python train.py --num_hidden_layers=9 --num_attention_heads=6 --norm="rmsnorm" --norm_place="pre" --norm_eps=1e-07 --rope_theta=26200.0 --parallel_block=false --init="normal" --init_std_o=0.0 --learning_rate=0.000963 --weight_decay=0.17 --warmup_steps=538 --decay_shape="linear" --doc_mask=true --max_steps=8782
Each number is 128 + 24 x the weight over its row's rms, rounded and kept within 0 to 255. Layers, rows and columns count from 0. The size above them is the row's rms in percent of the matrix's.

# layer 5 attention value, 576x576, rms 0.0441, rows 0-43, columns 504-575
size [ 94  98  95 103 102 102  98  93 100 105 106  93  99 100  99  86 109  96 104  98  97 106  92  98 111 103  88 104  91  93 100  99  96  96 101  94 101  99  96  88 106  93 102 104]
[[138 128 124 118 114 119 133 138 128 119 119 153 132  83  66 117 141 148 137  78 137 103 137  98 121 133 108 118 106 138 106 132 137 115 113 138 177 125 119 146 128 111 122 104 144 119 100  92  77 136 101  94  68  65 104 123 146 176  97 189  99 129 153 139 146 167 108 133 105 120 146 122]
 [ 89 106 124 158 138  44 152 104 150 152 156  92 139 116 114 113 124 138 151  97 117 110 107 175 120  82 144  86 137  84 131  74 147 133 153  64 154 104 133 121 153 118 107  49 149  88 136 155 102 152  76 155 104 111 129  99  81 120 134 126 140 118 108 148 107  80 124 121 103 126 105 167]
 [168  90 130  91  97 123 136 155 139 135 116  94 114 105 172 123 126 117  55 136 160 101 156 105 107 156 120 121 132 148 101  89 169 152 171 111  92 145 126 126 119 113 128 141 130 131  88 132 165 112 134 130 147 116 109  99  89 148 120 130 135 131 188 123  89 123 124 132 115 105 148 110]
 [135  66 136 119 128 139 130 132 157  71 133 170 163 123 163 115 152  96  78 114 161 129 117 106 124 146 127 187 126 134  80 139  97 100 132 143 152 121 108 152 125 102 163 126 136 126  94 107 135 108 109  99 187 138 133 141  90  92 135 131 134 127 198  99  90 102 130 109 184 125 137 116]
 [100 117 102 118 139 103 134 133 170 139  95 124 124 115 176 141 157 130  99 127 151 136 147 128 146 156 135 167 121 132 157 120 106 137 152  94 167 118 123 143 146 103 151 145 136 122 129 132 116 129 157 106  98 109 109 146  86 126 130 140  89 125 238 143 122 139 129 135 167 145 128 126]
 [141 158 140 147  87 103 108 131 149 132  89 101 109 149 123 112 135 164 113  78  63 146 171 123 161  97 125 114 136  98 137 134 124  98 143 111 161 111 106 107 162 170 128 127 139 133 147 159 103 161  80 127  63 140 135 135 101 101  99 134  96 124 120 120 139 173 117  90 113  84 128 119]
 [168 120 156 138 151 115 136 140 135 119  93 126 146 152 114 163 134 105 110 136  99 141 126 163 150 106 100 116 167 125  77  74 160 110 142 131 123 136 139 144 160 107 127 100  92 134 171 143  88 127 149 123 145 175 167 155 146  93 116 138  83 130  97  98 148  67 115  92 141  99 187 158]
 [120 108 127 138 112 148 140 130 111 123  97 101 105 192 138 120  86 104 107 131 167 115 125 139 135 129  92 107 136 118 164 159 135 160 142 137 100 146 147 122 144 113 124 131 110 158 146 125 113 146 151 155 137 102 146 125 126 143 112 119 175 123 121 124  75 111 154 132  64 131 130  95]
 [ 97 124 137 134  95 163 153 125 112 113  97 143 104 179 120 129 112 155 163 105 106 107 145 159 145 148 130  71 169  76 149 116  94 131 142 157 132 147 129 122 152 119 133 135 129 124 124 148  87 124 123 159  98  90  82 153 140 110  69 116  70 131 102 128 123 175 131 170  64  86  79 128]
 [124 159 125 117 175 172 100 132  74 127  99 121 127 110 150 115  90 105 130 143 150 121 146 148 148  89 152 115 137 127 153 140  86 158 125 123 109 140 142 127 100 121 144 115 125 142 138 137 145 101 189 139 169 134  94 153 171 119 162 118 143 133 157 154 162 103 133 152 131 151  86 122]
 [155 121 126 158 159 173 150 122  84 152 117 173 147 117 102 118 126 135 138 131 130 113 107 119 145  95 140 143 118 151 110 110 114 135 127 115 131 105 156 120 104 120 153  72 145 116 101 139 120 115 128 217 118 148 162 125 143  59 158 121 136 118 132 114 143 109 112 132 114 135 124 136]
 [ 82 118 122 180  94 144 186 137 156 170 135 176 151 139 183 126 129 151 142 191 130 115 105 138 130 135 160 131 148  91  62 129 147 132 121 117 144 138 108 103 143 141  98 122 147 135 156 167 142 120 106 122 152 125 111 118  96  77 114 161 128 116 145 130 116 138 133 110  85 128 190 123]
 [153 132 134 115 105  86 111  97 167 114 137 112 127 170 108 122 113 150 145 165  78 103 144 119 125 123 122 169 106 155 177  93 154  83  95 128 117 120 153 140 131 151 136 103 159 129 112 122  97 137 142 141 145 176 160 104 113 121 116 105 116 128  59 132 142 138 143  83 113  99 133 120]
 [132  67 113 165 145 146 108 137 106 140  80 153 129 152 115  77 162 164 149  77 117 130 111 185 134  64 118 144 124 100 159 161 117 140 133 110 154 116 143 117 134 119 151 126  93 133 143  79 107 139 120 141 117  71 147 143 174 132 113  83 143 140 117 117 133 119 126 153  52 178  83  97]
 [166  88 121 110 107 139 165 163 126 115 105 145 127 205  83 146 138 124 109 180 139 106 137 142 145 159 133 137 102 123 171 103 129 164 132 143 112 140 110 124 108 126 136 132 128 135 117 125 167  96 136 155 156 131 145 139 130 119  97  80 161 139 111 100 178 123 130 151 107 136 120 115]
 [ 90 148 117 106 122 103 145 107 134 164 159 116 126 168 134 154 133 135 155 161 168 125 136  97 113 139  78 101 116 138 136 115 126 135 128  90 116 106 151 142 140 116 152 116 158 112 132 129 162 152 122 163 152 148 135 125 100 129 130  88 140 130 101 114 152 100 137  76 113 111 127 117]
 [171  92 116 153 134 111  97 123  99 104 107 102 135 132 116 100  81 141  76 125 127 120 105 111 136 163 139 171 110 124 123 138 139 171 102 158 120 152 106 130 162 125 102 147 121 149 108 116 146  75 157  53 155 108 193 139 133 113 107 127 110 121 166 117 110 109 131 193 155 129  90 176]
 [128  93 118 125 139 172 111 139  84 123  86 123 118 162  97 115 110  78 135 104 144  83 109 108 122 122 148  87 125 114  95 133 158 142 151 139 147 145 143 146 115 104  65 139  95 133 109 134  97 121 107 156 149 114 119 147 131 169 101 137 177 129  81  78 133 139 125 171  91 143 123 125]
 [148  91 136 146 114 103  84 137 142 118 145 191 120 157 125 132 113  97 111 124 149 153 116 149 117 135 100 139 111 138 107 148 114  87 133 138  67 136 146 119 154 115 136 138 158 124 152 123 123 112 128 158 110 132 148 120  93 165 106 162 105 127 137 107 134 177 135 131 126 115 135  89]
 [145 129 114 146 116 114 155 118 111 161  77 149 132 157 125 171  96 100  62 188 135 137 145 125 128 125 180 109 120 120 170 138 128 146 132 109 114 116 112  94 121 116 160 124 112 122 126 100 134 161 149 130  77 137 136 109 109  75 120 110 111 136 135 156  78 136 138 118 120 125 119 168]
 [170 191 114 130 115 190  87 136  97 132 104  97 107 149 111  91 117 127 182 124 108 127 107 172 133 119  87 151 146 109 107 147 146 129  97 130 153 150 115 128 134 144  91 130  80 131 152 142 156 115 143 119 130 115 145 111 145 170  92 138 132 124  85 100 153 112 144 152  87 121  98  97]
 [127 112 111  84 105 142 131 130 114 114 146 100 129 140 127 117  91  88 137 151 143 132 162 159  86 143 142 137 114 165 121 189 122 169 130 143 129 130 142 159 112 128 109 129 138 158 119  75 138 120 116 124 119 178 130 127 114 125 172 173 166 126  87 153 113  92 126 127 164 129 117 129]
 [124 109  95 149 145  96 161 106 170 131 149 107 172 126 161 131 157 137 143 108 105 134 121 142  82 120 175  96 103 135 123  93 152  93 160  79 138 108 160 105 165 135 135 119 133 104 114 126 137 143 141 120 116 168 169 126 127 128 150 127 135 131 104 149  76 103 129  95 168  86 128 131]
 [150 125 139 101 142 174 102 137 140  85 123 148 137  66 153 118  98 124 185 149 104 135 105 192 126 164 122 137 161 170 107 144 160 131 119 132 162 128 145 158 117 122 148 113  92 143  84  93 114  86 173  40 144 145 152 117 163 111 156 169 156 118 173 123 181  82 123 118 159 126 156 125]
 [146 165 118 117 133 174 122 112 114 106 150 101 148 113  86 132  92 125 138 149 138 136 118 129  95 137 124 175 119 139 113 124 153 151  92 123 134 105  92 122  96 108 141 119 162 117 116 112 166  77 121 118 125 122 128 139 172 116 155 132 125 124 161 126 158 138 115 156 150 146  72 109]
 [141 115 131 110 125 169  82 131 132  82 133 140 154 127 145 126 145 125 125  85 154 113 112 112 117 109 145 152  89 107 113 145  86  96 105 147 116 125 149  98 126 105 156 145 127 143 129 126 145 101 179 111 136 142 148 131 145 140  90 137 170 129 182 158 122  96 137 137 155  99  88 124]
 [163  92 137 123 123 143 124 118  70  96 115 166 135 154 138 113 142 119 145 120 145 179 115 118 176 114 107 161 140 154 101 184  79 105 119 125 131 113 144 122 128 134 174 132 133 121 127  89  92 131 149 120 144 205 110 182 132  76 120  91 123 127 159  96 134 129 143 109 140 125 143 122]
 [163  81 137 118 169 175  55 115  97  96 106 121 111 129 116 119 134 115 121  99 113 126 134 123 138 165 116 149 147 154 120 139  77 135  92 150 129 147 112 129 110 110 134 131 147 144 118 155 125 117 152 150 148 155 129 148 178 136 145 166 144 137 166 133 114 118 132 141 128 167  60 119]
 [146 176 128 117 118 150 130 133  91 137 128 104 134 190 135 137 125 144 118 172 135 135 106 111 125  53 108 156 116 115 126 205 151 183 108 125 122 140 156 144 157 127 156 131 104 126 146 159 153 131 177 160 139 173  91 121 148 168 158 124 118 127 168 108 189 123 137  89 113 137 124 128]
 [175 127  89  87 169 133 129 113  90 117 115  78 175  97  99 144 161 103 168  55 122 128 126 151 134 168  85 144 100  91  99 119 156 134  74 124 195 110 134 145  91 129 104 101 158 128 117  92 107 142 110 113 141  99 129 129 160 171 143 103 106 127 132 148 120 158 124  77 152 146 113 150]
 [145 149 140 137  95 133 164 132 105 165 153 133 135 194 149 106 102 116 138 164 104 129 148 148 109 118 104 138 129  97 164 103 126 145 133 135 104 132 128 121 127 148 161 113 144 128 138 143 139 141 108 151 109 107 115 142  94 153  94 153 152 115 126 113 180  52 118 124 110 146 130 123]
 [131  88 130  84 132 153 139 149 141 126  79  96 151  72 162  82 102 133 103 135  99 119 165 188 106 171 129 145 158  85 148 118 149 147 147 100 177 134  91 141 113 168 101 145 100 135 105 131 108 137 141  78 147 101 111 109 106 128 128 145 144 119 161 131  94 124 124 137 149  96 142 106]
 [ 85 120 117 140 118 105 126 142 196 142 117 120 127 137 178 106 138 146 135 117 108 125 132 158 110  84 156 100 162  99 143 125 110 113 162  94 160 119  76 122 143 149  94 138 120 106 169 111  99 174 121  93 116  96 102  92  71 141 124 118  54 124 116 155  54 147 124 150  86 111 146 123]
 [188  76 142 130  97 119 158 131 144 110  69  96 110 158  91 136 126 144  53 183  95 133 133 119 183 149 132 149 140 124 171 127 149 167 150 123 100 118 154 113 145 150 149 106 131 119 122 129 122 114 142 164 115 171  81 147 121  75 145 127 125 133 131 147 155 134 130  80 135 111 132 136]
 [166 172 136 153 151 175  79 148  99 128 153 162 117 118 127  86 129  81 135 133 130 140 131 131 116 151 117 165 113 189 114 141 119 100  88 147 100 121 133 131  70 121 113 128 125 136 157 132 195 120 123  98 175 158 129 116 177 160 134 128 139 120 131 116 171 147 133 187 129 142  87 111]
 [136 143 101  98 137 152 152 126 145  99 136  92 127 120 172 135 135  93 146 114 184 104 132 103 131  77 125 116 160  86 168 147  94 134 143 129 119 102 169  99 125 153 120 179  98  99 129 106 120 149 147 129 166 135 110 143 107 129 103 121 121 144 120 175 144 125 151 113 120 146 117 155]
 [157 136 112 104 129 110 137 118 147 125 131 127 137 178 142  90 117  96 150 133 106 112 148 140 107 125 169  95 144  95 186  85 108 111 156 143 145 103 127 116 118 117 118 100 117 113 143 131  70 131 137 134 114 112 146 112 109 139  80 118 123 122  43 145  79 143 124 178  91 120 109 156]
 [151  89 138 120 115 143 111 133 129 107 153 121  92 145 173 152 141 136  78 154  71 146 108 110 145 132 113 154 146 130 155 127 138 163 118 128  93 124 170 126 116 140 110 110 128 102 165 128 170 131 134 120 122 149  95 121 152 116 121 127 120 125 140 131 124 134 142 117 157 120 142 136]
 [105 129 135 121 115 101  90 111 138 107 150 124 119 170 145 113 126  88 101 106  97 110 131 126 116 164 119 115 106 146 108 177  92 114 109 120 139 119 128 136  96 109 123 159 106 123  98  92 132 152 163  66 123 125 191  97 129 169 130 120 100 143  96 107 106 117 129 131 141 131 129 161]
 [147  82 121 120 102  81 122 125  70 142  80  75 150 133 109 138 133 153  96 134  92 157 148 120 167 163 135 113 140 160 149  76 153 131 118 100 150 126 145 127 112 122 107 148 126 127 144 104 114 135 111 160 121 151 166 163 112 120 124 104 160 125  94 119 122 110 141 122 111 130 145 145]
 [166 114 142 115  98 163 120 101 134 130 118 130  95 153 121 148 103 109 145 162 118  96 153 123 112  60 106 116 112 109 155 105 116 158 131 141  89 130 151 105 117 142 118 112 193 128 125 160 179 117 135 193 125 155 124 116 128  62 152 148 171 143 103 142 132  83 137  99 104 103 123  82]
 [ 75 139 154 157 127 119 145 110 145 142 103  97  80 139 134 159 134 157 163 182 132 124 133 107 132 152 108 132 126 137 192 120 105 165 115 110  63 150 111 122 136 166 156 156 139 135 118 135 143  96 152 149 110 105  87 131 131  76 146 162 158 138 141 130 138  95 130  68 145 150 111 134]
 [134 113 147 102 107 134  99 145 202  97 144 124 131 122 152  73 136 174 149  86 153 144 116 135 140 120 133  78 130  92 116 151  87 117 142 158 165 109  70 107 147 122 127 108  97 108 151 118 102 158 128  97 120 139 122 166 132 141  68 146  73 136 149 170  87 132 139 167 167 103 118 101]
 [ 94 192 118 163 119 150 131 145 124 159 156 137 129 139  87 127 111 167 124 137  99 151 140 127  93 116 128 115  97 127 105 103 169 108 117 162 119 128 156 115 128 126 102 101 109 137 129 176 126 113 129 111 151 125 128  87 183 163 120 101 112 120  67  81 170 190 116 171 124 121  70 127]]